Part of a small language model's weights: vocabulary 525, a variant of SOAP for these matrices.
Each number is 128 + 24 x the weight over its row's rms, rounded and kept within 0 to 255. Layers, rows and columns count from 0. Numbers have three digits each. The size before them is the row's rms in percent of the matrix's.

# down: layer 5 MLP down (transposed), 512x128, rms 0.184, rows 201-253, columns 0-127
# up: layer 5 MLP up, 512x128, rms 0.181, rows 202-253, columns 0-127
down201 094:126127180121141102122118143106110142117096151122114115147147116129087155118129126131083110155129147143155153160086172139155124142113168140158154098106158090107140094153162135140153080118116116143124104118172113150116108074124147088155134097131158131143137184091129109184149137144128145148123114131124119130122133108137109109117112128124125090118127175112138157190130170147141180102107
up202 106:134130111128120116110167149125111137134106083119110138156175116108139105087125103116141125121115168105110105112149104108119094119161127135079101099164096109074102163142099127154145106125141122100141167130135117118164147118126137102102143151131140147123109165135110136110094149128158130163123148162160170146078144148121128145163127124099156152132086102122118178084070130174097135107134
down202 105:151149121150099143138147146136153180142108138119101121112150107105089130125100141142137156121091113149114063094107137099127117095136091150108124165129133180151130100092113123117151121108095128137130111143134111173152078139158093136148122134123145138060164130148135123129113108170080137134079149171126146093140120161144134147126124135135159175123159146157111137097104101110128126127089
up203 101:110167156130142140139110170144114122098108120131103152154135118119121124134101106127133124123125127131159118082160166143156146147126155173128125163135119127143114120142122144096110147109144128108073102146132126081082092146176138138102154107137152151166126108129065116130084187140120115127134138174110114129161128154137088136122147141116089160072066131130121113106139129160109131107092
down203 098:125126112109107109150114096071147156109110149102102139157115093137149094158124137118109162080089124111142153125111150138140151097114159093133161130137116104110140097103141130136177107140128158140125166118107104098118138118068124097119121103147122093090105162113123182145140141155091120130103101111110124150149104150101132119138182150136146125156138068174104144143087124121127128097130
up204 101:079142145116142148137154117113105119083116115136164067150134158138129098086088125128147126168141119149098112090111128097112071124130189153105100124138176135118151147120116123125121091131173086119084127163144157141095153141156125093122132128128124131132089139084128124112109123169128123138134136155120129120160131115136123156152105117125136083099110180101117124114130149188133151135125
down204 104:118160134196118181107144142136109131141120138099105101150120132148110110163099121127089113084126099131144091154130105115112108135129114115091144164108121104168133101122117129161110159181110121131143108122084153141112115116162127138112117100097154115092153123112149112166119150127122110110081134149143145117079151118102153111142119106144117085131108097152144143061112100152133154170093
up205 102:153169146130124141158149131107140116143159160133124160145081117147100145075145097132106115111171131136164142177154114126124150122083092115111101164151145122126123113107101088119121154109141100125123145073140116079113099080167112159137132147099128146131100136109148134093183133171154150125119129115115108118114112114153136133101142165133144121133097133136142137106067166169130143099146
down205 093:118168120126133130079111138139134132141092130121166113129171125116137175175115125083128140126120108142096111125119118104125112131129136134134120133122100128153154081149197203143122147155118107194106110124131144116145100179132148108130133123112083161132184137155132180116117127113121133136136127177150133119124116165153107130113149109093119147154117152163130127115142163151116145170108
up206 099:071119131101113125086132115152120130167103156102100134143123136117097129133142204136198110132093141157112141127104126106079111129102106150080084118140086131139119137130101132128138153125119152099164137112097179130092164139118167120125115116145151099134145097099148106108130123129150139141130131132152123129137108137177148132134128127096097119141092140093138162131155116128138079075139
down206 111:101151116131127128150134091136141078096127119130134133139125167137114163133174079141124148165138154088154147105122129131113078157109136131139126103128115152095078096118165096139085157119121155118143116119147139123113136127122153167148138127149144143130084100121126161108147104143136130145143128119112164151158094112153151136116105124101105178200165122162149155150121091132188140145107
up207 098:109163156153102087110131099178136086098166163128142159151141145141162127108070103123136133144110081109147135119060132124109116106111135141156071123113136125088118149144119161105107142139124120113143148113138159133097124122128142143132110166104107094114083122125126113135127111148102154109123162172158124128120129097150121145171130111105098101132180099127159145157170113136129165116107
down207 100:174085147122131155130113127126146105134143145125104136127126105123155136152174175115175109146121099131109134126111121106139116158142082134106118122152086156143097123163118158165135152124111149133148124154161080119120156109118192119066130140101111105153119132082108164109106138090101136137106120146084150177119125152089102086143164143150119179134123142133123139116143122142140101119159
up208 099:133160114091124083179100123106101181107126099080110092115094143108132112089088106149128134168130138143139111144163127136117141111136164128130123118120100141167169108121152115141155108112131133173112145100109085108068130149153144141123115084090141148120086125123137121153105159143107092104145115075138143139082104163125123119145117126109151143101132133108138136154124183142138136138147
down208 091:125144141169143125137137149175108155144106139158132117119094134103145098114129120100104140150143146132140147158078173114134148070103122109116099119159163130087120134138145107104089134113135158095133138108100114118130134099153135132119113133127067152143133095144193112146139143100139174162140116158127077147131196149146083137126131105172142113112150147144124133116159088134117113109125
up209 112:132130087120123124168143115128109069157101112149117106110158102143128072151145105109111144112094165151123093138132117117106148129116111114135121120164174129144145126116124152114104148120109131079154101127118168098118127153098141152121072101151100193144142095103157104130164128149136137122127142134121190135118136118134163122082111161178156140118119154101107163166117144140103125142136
down209 104:121127119158150178126165130131098167130113114131138104120104108120113155137122136131099106136178118140140149179131121083141118182133147121142152114106117159143162151107139117110168115164088113085101125126124125096129121129170180117116095100114142108146106089095117075071131153126158117157147147117138128124116134134116128195142150123113135099086189118156131123118126132115104100139133
up210 102:103144139130162131110109150105132095140155106106102136139110118175109117145129097180144103094095148154066123137147095157148132128149125137136133124117121164103127099106091124104109102118142142135109077092110155137146156114106090174127137118152141103206146106118154113137135132147096109145165132154137150132105112152114136137120129112091130133081105104160111162112108167144122151068120
down210 104:096108183149132148131120125139127107122166120120138119131105138157143141108170116114161096125106120159126083093121123129105097148148128123129147141098142167141156101148139163134142125138170137112099152146128149057141196117122150130114163141144095113109190164087078110096154138097106132150176144132130145132099110119147148086124145132146139151132144155131129126104123168106123101167131
up211 098:123152122120111132086082151131138124130088127169086154081141125134130162094142158118141164128122088148138138140144141177123116144145175101115072142118137130134094132139144150180092139162137123078157125143122153088093127138101150113121086114167133137134104157095127125117102127123138080124178137158137125146129136111128130101152142101097129155147101097123135173127132164159125133084107
down211 104:131113153145109121092136107140111099097129109086165131148122122113122168077180142161097138126160105116128142138119104161119113160137160086140109128120121100127102121124146125134119134108137126098144147146166117151080097113108133163211127117138110122112105173126127120158150156164148102135114131095167123083134181135158127170137151136081182132132132090128147128121141159121121131128116
up212 104:122139105110164091120131157086102123134098078077081136097121144128112121146131130152174108156100132121141133160111116099166152127143067131138129137098112062126143120069177137142105132102132107111127141149147145136128101094115139116120120114163128102104118129127138107118118128124109111101133128133159146175132132159103140151139160138105128162139099131118111164118095087164096116079164
down212 091:094139082140125086119119103081096071134089082154163110095145119115113149112178116115120138134150139152116114077158114097135102163157138116116150138141069122131140156133149132132147099163120143099098130159143128116088142148134091171140109135121116100096149090160154102107101138089121164082137105114081121130120110120158167129125117145128103119120103142125122099136119102139145129134145
up213 113:140139152162099106126137104128080124134146139127133127120089130115094103105132101125166117127063133115155116145130079162099101111164134119126148119112129134128138180090104130168157116127144084130137137106161097165123134134095162107162075135127161140131135115148087078114177111096147115110109150122119164117150118151152127121127115175111090124132106101126154094107112154089126089148130
down213 112:129134100135115161149129163112123130101097105174129160094131113136124104168157098129115123097108155099086148105144131101145121115132103098110137133128095121129163118136145146124142111124127064108148106151143141136101096149086108104124107153150107126131146101116121091088134092156103145118118110105128178140128129165177110162098141113100136106157160163089126073116084148140148132158078
up214 112:123108083061160151142104129146109111162142102139131132150148099125087174170119128090079121107105142110160141143087184186120132116119128063077100151151141115143134136149115149117143131126122159166113100112165096106143109126086133127174116129151119125102113152153106120163107094097105099112129132138126135114112159149118118135103145133163147120112111127138108117144162142147138122129123
down214 105:133138096121129081088125183155160124133172130156134139108109138168089144140112075103163086140125157120103160141138162133116115142154104107092147145147135164139149103137134115130139157112100157131091107142143123102114124122097150126121141142144138093180124115147178123118117116120123151091128133114105155138132114122145113130123132162181142099166094151079127065119120149109151164147098
up215 101:154126122124139108121149155129115134138143135127151146141133130112125098080103128137136149120143084120111117133135169130111085169120144123162123079182100127116168175142147159149115136135111146080119083159140126112132173101154149071156081146165142092154147094150070162171148151148129132104136167145114134112136103158137141131123103110124153119133147124109123111116084146130088140155113
down215 111:144076143114138118155126121116117096104154125137122091147145108101124100121131123144122116107122082090161095138133143095113151097163121112103145111147171113114140164124102088121158135157135146127145118153136096149150137106110169109100123121120130117087139183133111132146114112125191145160144111144105113134155081159076118116101097141140143127116076074117120155177158103104139138160143
up216 101:131118086157109089105159092122136162165063096145136107089129119114081091115114124149113094109095107151096103123137139168140139095144128146137151078145103149110121120156100144115117106105157121144154109156128092141142098093142137139113125154148100147136118159108129156131137145112151125145123090125098171104139153137155151161165109087081125147123122119174123131130185120133143103119123
down216 104:111131110085101127087111129126112133140140144107144095098086106151105158099092106105168136120125105087154117156179136119151126174133136116114118142112182147111085062114132120114137131132122133096101115084127102122127167137129123130143135120155164124111117100080101107130138117161142126118085112097090131151121121089083174128116143123097139127127100113166141136176108158120166127144133
up217 101:095140073105123131095124144096096089131133160140088125100118106082160122147149103145160163086117140144113140133093117106102138091090103137103142132123139129157163116127126171145099146086080135137150183134137146121102116121145144116118142117108196151142120125134129098115125093123077104150107103120139142115089117148103132155122080121128154135110164146134109146135148143170084152127130
down217 099:164165142117062164175173118147167129149078143137175073147137111145148106117133139179116137133134138126136134160114158112100126116130088133118147095112095084137145129153137160167136147167122134126101121148090111129143165163174163135148123157141160101152101125112107123115107161154136152098131121159137115120159111102150145105107156133167119105136120120133132156108107100132129111115151
up218 099:129137117099127163121090128098129119130118123151132112135136099135133161144163138099152090144158137125114110138118137108128099124081112130171130174109124118111107112112149146128131125098095125186143064132129075115107127115148126120153148167106101105138128109089110085125073160140097137127117130081163105117124125152124130135122083135105162108147199122137122142062140148156109138152115
down218 088:097084146162147136147172146146098135144113157106135159138113133116097083127120106124107139148110108115117172155095141147128129121142149118101083108164117121152090180157113108105150127145134074108131113160082133094158133124127149091151109124117138158126134121147095117156136135117121117105088123187141074141128167141165115103151117110135126128138099118153194104165140144150105128131105
up219 098:119062111126123137166151117116134142100111133198113103154161152146144155132130109111105139110088135129134130110144120130153132114125081108096136118109128160160118093132140123107096098116177120107130149145067118151141146117127132138113096110150142133096132100114058145144165130148159123095190150163125113128095133142167093148133123112124097142068102143123139105108134113105143129139140
down219 095:149077120175131114082108144147152097106120128125134109184106135137171087115137112124091111104153155143143115122129130114157123122146136129129122112132129109134093174113071139116148087161147152107138151124125123129165104098135157117173113181086163147177091117152166102105125100146115144089076117142089129145123142141139119096148114128135133111109120111149096164143116108155155108136134
up220 099:148125098108127130089150118147100093107088125156167110140131167148097124146143109131179122147097098152123143155158113110147126155153109133106176108101115150148140088093132154095130081094125131150113127127124153175107155102088152108116091121170102127103177125165151097083142118135125137104132116126115108137106081123161116116124155100126077135146134139120161116140146090130124115109165
down220 103:143082138165122136138137118158114149100127155151132121152129194130134126119128088134163122152155132128133118137141095118128078171101159145143118106127154177116149137114103120110148177179151141075108135162124153124123133161139145135167156140121140094120115076138157126143112168144134088142120115124135142146134141107122183119137188170123174103128138094102096130115093123110113139116113
up221 092:082164112108140173105085069145084128135123117122119132128129113138117119174103146147137120099115156082105131144095178133133140147127125164149133102132128154140120118129126118116134106179111115162134148132121118128124130149101104131098162099142124098109179112108118174141124139096124099142203123141156128142162101113138067092133130090127119139155133107160130102086130113163158116129132
down221 094:131091130158145144095124089098165124140148171131159152136100130138147126099132127113115146135124166197133127135084096139150147154151120182110177103177163112125131163136164130123146152114108103121110131132110186124129114140140128126119146104147118140148116096112110150134180107131082129153109130138105118142147201141105139147104106169135139148134123123143142152101177147135119083126135
up222 097:147117150136118172130173135121172101097137132184102144125119148166107143102126148133131122126137112053113171135160103117133095123074128100113110133122142125165128118124133140149116132145101110111130134131163112102117118185107135131120149096116182115127136140143150100125100180125098134137121126124102156145123116188171138146133125134110183117112135126148110067092135140163149159122131
down222 098:095177094112128193152121138166150123166159065158140143083076130117110139169140140137157097196148146113126131126121151158114136145135096108142142104123137169135128156128117125133118117130120147133146096132133131145135132140138135115103109169161108121162116156110143138086129105114130108117100155126107111063135148095134130106129140121107104132172128158176105137099129080119152121116120
up223 101:149079107090117134140144115149142135132133147088163125116136091159136144127142094118124117093126100091119101130149095116107087101139142146118138114168137119116087146132171158151124160149142147099169130162166113129098125101077085121160096117135185117134092096131141145126163112117126149153117154134155150157111141151146119138154049095097168143091136140127137136128142120115138120101133
down223 102:118142183135142110176162108076112151142119121155096083139120081119151086181131136102091128136127109100140149139160117115075121084118104162114112100138172157129130123136142158148108160124126131140178134105103111087124128111117110133136113099137135197099138095145135148135132129110152133127121101084112150143116160113125090144161104126132111160156124123132132142145154164135092135135157
up224 093:075138144128147111138161129111125126101166145082125121114138118137134132073154163110147109156120158111099116087084104112108143151110118117189092098124106133107157138117090129134102129132127198143109103148135140139095116116124109130128118101143128157189121117104123140149092155144136157106151145181107125112096122145146086147130120093112117153140126085160108155127142169135111113164108
down224 090:165146157138151075095106146133133107120091055149127148112139117149096134136121135092108137099143137120116133104115100123146092110133144114103093152128143091139163173093171099128149139122122137137131144078086112098151117081109121145122133157172122164132139120130108102161132175115097108123121143126121156115101074107144176174122078136111114122118113132108126127107142116147113119164109
up225 104:088106108116113118144121133137135092118111156144100166133111098116107136133139080113124167134118060113120147140123141126133157102161105136131110079106131090113145122135113092158144145108100109097135147106143125093151167139138154113112154154132168181170132119169170125133126144131135110124182189138100128152120132120145117150076111095132121114099140108119106126097147086145123129097080
down225 113:082150119154136095128117147119132069106141099109123123140094113154086165141111144152126176081105072112114143143093135169108153122144137166112138125139153119129103118095098162110183104130111124132136127106110132110153138170108155096089127162153129144093142128171106156157099096125160097117129162120105141090125169130126134121146151135129123117145119129105138092113098105138179139101137
up226 104:163139136127135148132131130093095116139110139104142135111122151114105141122128116166151105150083096118166138123082124122134129170126159082131129093168165142146121165140090140141134133128092154114152133156097120097095108129153105111121080169121171160109136132125068106073103108111098080096126100139111126115099178103120110110114154144125120117130096126151164112130113161120078122124107
down226 104:155128092122110146152137121040162143147162162179130142113153122132093097156122161126082122166135092157115146135115126120138108097098140102115153137096125089116110073091152078146126140138154106118124141139146137158140134137137093134116140118105148163161082144142136158121122142129103112166092146124114137129107134125161124121113122153153127142176106094127086131093088114144138125148129
up227 100:109126158141112103155112091139111110111098129149130133135092174140154085104147067160143145153147080113131149123120096122145067112097133135142129118106157138146092162105115126085082125109169177152111152121158142148139143151122136147113105122084142122129135081146166129102107156126125128139098102124124149124139128145135115096138104120139118101160095141179145143101102165108132129076114
down227 105:134162122138151094109112118178136108105130112146125115125098080109107173122123118116113124150125149133122139154148134158108138098134149085124119145152122073134145148187104103122138129103145174139105131129115107147132144160107100133130061109114116123132145167135143091154129111114087171134103104184154161148122173110128129121100124092082101110125121132153133122176112078118139166104129
up228 104:109138109106177133126110146172138148159142107117151127119131157105089121158132146161100162112123156109113110141098113137180120095122107078156110174123136115096132141144113108116143094154131086159117143130162134101156096128112104154149140105141118140096142144149130142094106154127143172134124133150112119108158134114122129130156090086179161110168092178120118115130138117167075084127143
down228 111:125108108136153110147121118144087134131122124116117160104165134116096132070151118142139139143093130139185113110163134158096136127108115127128141131135129119151155098075129122143135129129128152146095143111162115131187127122141158119179196091136139131126136121083155104102136141181124133094087091080115154128134140111116069128095126157151130153130090087140128146141134131116157103128093
up229 107:074152144115155144116183100126144159095120109124182121112157102099124165142151141118153145120142085143122147130101135105102125164088091143123135144114162125111150114095146107156125158110123125125154110128166149124123145063139146118109123079140072104140093139077125158115113149126127120091109175143174122137128145116122121158094106107127132116117121099117132114116166164153120121112088
down229 084:118127162140156083136171158148108167144119109142143133146139152172154164134145103136164137104106105180128157137139156131109127153090115134133146151095110127110143100138093112170121130141124107156138123112148098145119144142152120123125151110127130144125123129136127094152120179080154110108089184070129128120148103104116106147158142092078124144096122135133094106144109181182127137146159
up230 101:117144134109155082137132126123129112147151063118127146160084128158141130105152149159103117144145134127086138143143090125124160130121084143135095103122111112160128107140145112105115128132134126135158124113091169119132094149115147123161140142150140141166125126090047156169137116148113129109130163146111078151126180187099127085149134130137136136107165149137171133147119123139118113101082
down230 100:132094117135158147102157150168128130134114116128093113144110131122141049119154103130124146130080099135118105159122114152111140108171135099123097170102106153131165124073134126155123089146085128101131162131130116151152124153151153172090128135138168144108113147156139111116183141113109147133123135145074152127163125120130133142130116164139129167116072152134100098158116121129117087143111
up231 092:144123140166164084134105157170167114131159119124135095094162170108123106141112154133104133123100111101136106123165130141090135097171144160115095155119128146121137129105127155126114115124131116178116142126084133134116133128117171101121128090128146159136166142144154163133151150163192115116116161139176146125133142121105143122081107140107136144169107182140123111138175136137138131070136
down231 105:093136101172115111161130139135116134144095164150161169145128114147136157113148128141187152160151148142167122196144132093131121119102120109146144172092136126106108125126129106099129161100124116107104080120076133097104111159103108113129141111119093103147136163129144120143161090129130194160092113103101118118111107124108161148155110134119113117117139168166096123115141129113125146094130
up232 117:152162192111125129124144110165094136086114085141112139106121123208125133116119148138105130105109122121118164103087107131139130107113164122135116150140150162148142163174090147179146121106118105116169110109146114145115101100151133098087147102116135152119120123090127135124109139145106114120134130147093146132145110138098089126134153093146123128112120102102081164126143123147085141070108
down232 104:135161117152133089112120147090107131156140110134096104102160146169109115168104140128173100145141147142153148101097123148138146090152167125119146116150138174103137107146123169128132077142115094135182149157123137094143150114149114126138182105077106173133129109157106157122161061140139071133106116122119112100106130130128131101110117141110168124118151130118142140143131118110124130081144
up233 097:123096099136106150156114154136156095124101113115110105127119123089130161111122141140172175079101093152152169136119154104119126111122120149135122126172116099156124153123143097133114124122109079119158149141109149162116163141132114129130111153087157123151174107149131175145130137113096078136125132139101150091140127100132182107102129135160106170125087115082152145126131115139128073088117
down233 092:090120182151150146157129150129124118116129078118120179100139128087124112175138124168132164127090162093113137135112107149104121121093179125097114167152103132116107122120179132145136151141125166087090138090095095115129169148151118104114113122132100138170120139168151121108159126119121122169114129131125101145126137119160118156197125120146118158130147136160110110134156147143145109150107
up234 097:093142107144155127123130139113144186118109131124157075136154115140161140158151153123146157132087139136115140154109173107166145141130117135098121161074117094138150114092117141124107129127122167151134110078093136125107107068150086115157122151142187116113113102153127123091107116118125127070132138114174086123138158123139145083140114089154122146103145125146118128110125106159150106117119
down234 099:125116124069165129148139106078139138154183153138108142114120149134082162115152123115148119115110122134119110157132109172126127163119133121080139129111154170120167126113127099125155120165170077116119141141159123146157111110080119128126122140117149112119122116121174143152176104149151116180132099113134152184120129095139148108095143153059134102100142117119157127110125149103111126119130
up235 105:114135102117132090102113145119126119156138163141131137126127158149106132156167128114146161146110127128112061140135152134112131145125067101144077095114097149136114166144144142121090120125137120110171092145095110125112133131119134127163091136106135177142115167136111117136111102145135128134141114105082144142157116075099141076108071097144142152099119145113158157173123156160122170106123
down235 100:143142162125099139135086141146144127086145110118117148104168115141116094097153122097107108163105114151114112113105155162106163110115144160173108114143152156138169128147129115087113128119102114074137126137125088123141110107139106103149108122129043066141148085112139136097144133125133126141154176089110120122139110134068131134109144120108167123104140112135127150124097135129151155153149
up236 095:146108097159135124127104085088098100113161110115165138097099136103113139121071127135156096087097154127152132142100084142153135154134138144123106117164123131109189137152127116144138156149113153153122098110130116117120091137130149152164129145135156144137095147125116100113164134165099174072116104133128126134144127105201147109143122100061134101130140169125138129131130133123128148115102
down236 106:146154101136141104143141090112134148076145104144123142127128152131102083104126100121129118137147086122141141098129093096142132132145154143136141135142108136136104123083147096094153144183117156165117153088191099158171121123153111132151121128114141139159118125140132133102143147156143153114121151106125095139135112098127116079164094149062160089179149136141113127125122163092121164104127
up237 097:125169133159094116125115127173124110165121157120129122143156137094132108184113067137105093098135150141142145144102165154141090121108157152160131122113134138096115156160144068107110133102117144138113118171111088071125078100140141149118154123097133124129138125106186154141142113083147130127108130130167119108153126135113174113141130144127108117110151133124136097094148147133091148121090
down237 096:107151126114144090105119084116127143112150130107111153151163125098106115125177104110118156163137113127123130113126125104102137080136088147096155103145128108122109161117098133158119133111121128109103141126141119141125097114124189119130157123152092171157115149134129181175142164116083150132128162134124169128147156092131128149135114161180166153150089114174109147135146095145110077112110
up238 105:111112072124156125106120143147112101118142091113141101163119130140119156103155108146099126151118098100112099137131165149151125127116107132127141146113134149124123067116130168133108158151111110116124140115167145134121156160095113149122145149115113112103134170110089117064161180129152092148175112138138115072136090180150153127118136114142177142130107138124159152141112116135084122134080
down238 112:157151100113170130114138107108095154150156128104148122175117115092140115127106127113102096096101093087140124142123083102160094161141133155139110155103120141070179125110119111171141144136142138142122144103140100121128163106161131111097172124118099144120113129105118109105150155093178110140115110102142138109142129137116105103129116160083171134111104131101153135106177139080110155148101
up239 092:129119163157146106100092157142118071145152108129156112116156127098118139162153100135145091107151129093096129130115141118122117155132094098151104138144148127137081115152162136116077096058094184147162143103096101144126115146114130121145130106133088104116166096141136125155127125113133096094129140150116166137138176145119166166079128117120144129140159119130101119107124130100112142091134
down239 097:145161147130154156116114110126107096107126123145121117155155164091131150130106139123110097151151158105132115109151172123120162090129133136143111133128126163108142088134057121062134140154096120135105111116101105124138097142122110101144140104164144118170127185095121094139173125129144131129145118142130156067137113152135164159126124116119149120102153122122188096138123149166180136154129
up240 102:112129099127155132109075182147105098118163073125138157136125118145093116165140111107148114128142132136137115141101144089148114107086099127106169122102135132122140107119153097125116155136148120099159133123113110092091086146091160103118060111127112098154147111119105129118118174147111112133145157157146129122121124101091124179134156108136139150074106140174119143149135160157150112125096
down240 106:118152122135135128107109136114168128129136138146117147080142141113128103117161131105103139124135098130123107125106101165107111109067100120099123116137165147140136119159136140118144148131110148132159116105090113104151146105145110141113178097103114116203147138108102125080094121147158102109149094168148167116151145108101081114087154147153177132154135106156142142153092098123136163109083
up241 100:104116098158093165108104102148089117163130117146134111097135162127108168128148132131157144088105114113089122178134150118079153099134116151116123172139067111145126118137115135167127123129094116116151164125151170125137108116134188132105153146134127132076145154115098083118148152116136157138131154125121176136168110157106111130155162093110131131127141157143155113168141088118131120100134
down241 104:108109107133116143150135135136107124119118138090155119151105134161120096122204147106139113152156134094127122082140108110164149136105115129118191163146103101101122124129168135108122133167143137151086113104119109135111140157101099086094134149110137116115080114132105166102163141134130087116091130106171087101128136112110139141149177111128128125099099129065107094139134137095139132117155
up242 099:163144126143117099182115163103171120126138147115111132146133132107110136101099085138116112174118117150099130123140104172116115133126114125129111118118083146115100127156119140123144138087145136115174101133125172147096112112087112127130101180131139148153150131108082157119135159186093096148142139127150183091075136091172135106093138143139104150117153104125141129154127114143120118090099
down242 103:103115079147125136167089165143091146139132157119146151131137106095126090127142110145124124147152110153100148154117082137118149120144115122155093122121143105120080089139127105082141130109123148161129112149086184081151153134099123124137133145142105146074116140100098154108150101146140149165132125083189127134153139133097087104122122144132153158128170092135138126131143180115138123142147
up243 104:144145106159135114172098159122121114145147110092102130112142118115134141140139123111159152106151169153135131160170129135102102151136092152172103118118087112173074142133107129099128144098123187105122111131118116156107101088147147159130104186162123080117129142110143082120140149097110102140155107166132178128113129150114132106140095109132168121110120087121148126167118146144104160122141
down243 101:134106153114139121113115112132136102139194139123127116132072136133152088087153077152149118161138086145169116115131156166138118118121178153144097175127130123098154116165143123113141127138138143098120166075154150096108130125106093167127119119119139165106147147121118188139129130179122138142138117118115141103090154127101122122129154114148140182128102162093105122093118159118117107112122
up244 103:135130119126160101168076125118134128102099096143150137094111110096091158136132139156147091142099141084134106165106146131151167135149107119160117132147138104112105134085146159127145120114169109100139158131096116070170130135116125102143133166138107131140152108100106087103131116152158175111132159139134122103103095077132118138164106148105102114125133118075133101107157137172156097119130
down244 083:148133179119138122116148137136125126128118125125142109119107109084154129132148100140113119100159095122113157165164116168118142144117173094116146087129139096121109178092122137112138156162103124085140116114120154112134114129151114086136138097136078117133135105146151147112133162135093105122077104104160145177076123132179118100081145089133169153131157115116134110113105097157090132116107
up245 094:078135133093139189130121138113092128120111118121140092123149166121152105145165138110123112128118117136151100065135141168116107126134118150145170133145161168136126131129125137114133143145089144122115164119096120112118141103128104098162101112128132099127100104141174109117074148104138104107158130091115119089146104110110104154103136110116154146135132105161172146181132122210131144152123
down245 092:104135109139113143146147083104149128141102110155137128124092142139136098099157157109150152104171094117101109116129111163126095171120108150157118124130106115100105114142170170141138103114086103138115135103113168132137074190099116115094112160143083094140137108157096167095134101102128137134131113118141071135149131122121097145132081103125146141130154105110154183118145114129149149116115
up246 109:143103125130105102144096089138166112134121128112109147154169155064180088121118162133114127107119120163128126169170143112099101106102110168111119095139152138138139119148115136143115165120132178151116124120128148121147121123138118107147106169123150113127136100131164192090132125072150101161134123163130138139106137120132112154130123133087107071170125099107161158113094148118145134106138
down246 114:110092152151125123177122117157127129155086124121132121152120136145115120162107116143099135115133109178150131078134126111143160116080159157139125154108106160108133116108108172133135118174113141122134146137094150116132137146164156152148091169084139115121135158143151118135115108149122098162061111109125148100165102146150151105115162106111161124106138155126152087177106140152170086126127
up247 102:129080125150083119147130161144135088087125103167120161131151115139127128134071157163132163146070114129118102091111148146124105130115149073113112106128106074159093146132136143126110128099144076142168124119145147153170102135112170181105123135128130127152077132141138126124120096132128155133120106144131116117102125117138117092148160133127110120169150107138124115110111182109129171118132
down247 086:145126147111124106073174124127102119143123118124110156122125119111127135115176118182124138093123168118150147141153127155105171078106094131139183186099167127125115146151137146113111129129145131124127114142173145128109127118128139119167131077146072119127130103129120150117131129075132111150147146130153091130127132132096175137100120124130174138112103174140113103176121103144153080101129
up248 110:098109146145160097120096087146105087114147127084146146176104140120110137150125099116112150127091132125117092081131106128095083139136137091095140116156126099116121134145119123159165126120124099131145134119163150125147152139084142122138111130163137175163107127120151108114198118091116103138150140138155174132138129114144138104104085115143087123120124157113111106173087136154135172166135
down248 106:112128116076068097152139159164125096143140105137177112108141132155102090131126109103154116154111127105134134135108117117108145068127128143139135135138149135130121114151140112098164157097130128150124115128095158158170154140105127117172094159133112120116125119135055110131132067106151130091093110131158121113124086112150139137096141092155137095145186132119140131122111144166158128105125
up249 102:150121135163124166148093106132116130140176138125126151150131112161070162115079088101138135123119113099114122144137162128107156114136120140112081131080081138116153127102114123100135139118131164159131145109126157067157159059152138154132129164117130158134159119155164128137131086128165142107112109140137093114146110107134107083158127126127133108122100167112128132125119158134075132142102
down249 108:112124116133147097117067148141119152151147093162103084122116139127189134145117163052126117097108164104061142147174136131165128139161110117127129113134095125136119136112158099125096158150140141129063118121142129140140142168131108136117170113128106155158134123152141135140119109147136143162083139153094117143125108155129113099146130119117148168123149112086158130112158142109122106148133
up250 102:155153132114098136125172104157150087130142143147130120149168140179157093134064075105091165107115143174108117146143155100112153115112111134132124172144101119123131106138155153103152157146126102166133105109124179110118114122133109097128093143142111128108109134130129114133123115144063114129142146115121135089096103112145135166122101100141130096117109113124128119139173164160166163159118
down250 104:134110083141132143119136074128129137097167138154152138153087126110155120079150136115157095083104113107118122160133163149147128120148143123131150092115094120140114095133127107146112139137141133103132174072121168112178153121079125089147155159131109183096122124112192143077131112132118112135130101103150126118152141164124167128123090149150114137129135134148133110149108160132151129092136
up251 093:165090077168112189152145153132133151108108105156121121131171103116113161108121079121166114104128087106154156128134098135121172115142129123117152127153127140142091106178088127131112115113156137147122146119131106161094116129079109155102118125129145161110135102162132098113111144098148142137125092159179093108134135154136117137159110158141138137107077114135116087113128159149144127158102
down251 095:099114125148140128124153051105112094100122111118116139164099137130130150141114148173117107152099141144106112097085125176160118105114146155110149154111134127133108092142095124144118178152141135182099110128127161157153154119092142128122142121159108108159131130109139134128135165153117116147131161141084141085126117107096167098096118150110116179109130138103114148167088092130153132120162
up252 108:124124084076110079144149130152111103104122154118175091149163127177087116100131109124130118136114156076121121158158149128110124091163110113136170113170118121115106124127116120122135150082117104118109128134098158140108131135133137140132111144136154153141070139113130131112135179113114149123124104110139126075094126099138097139097120110099151089158156135144109126085168164132153125119080
down252 100:116104138109175137139162131207068140145120185125128125141077125105160164098110090110119104163188126146133127134129151166159137126128122115132138105121125134097148131141105127145147117110125110134136131163108132132142096140136134135128174143152169166169109139138143120144029179148118116130136106139116123107121116130138110137116143131119098148154128120140132117155109132104099145154134
up253 096:138165127086124143154145094132120102145126128115152126149137129093100077137130159085085101116133083161171131126130133138110066093106086118137144142122126120160100092109118169126110106137121138127133114144156128081124127098140156149148089139136091143143185152111137081145125145070167110126135142159150091114134120157124114129152142130125129093135154137141118136114136116161084167165138
down253 104:108127151181130098114156088143128135100157112165137136112167089130160134120118103114058130120130077105158144112103082156151113164125116156127127157136106136160129116122147136150135136139138137127133092123151086128120163124126119138152138113116160132131150106144116176142152140108113090112130114130104116089132167157122084096032125147154121167115107113120127134116127121100144131120166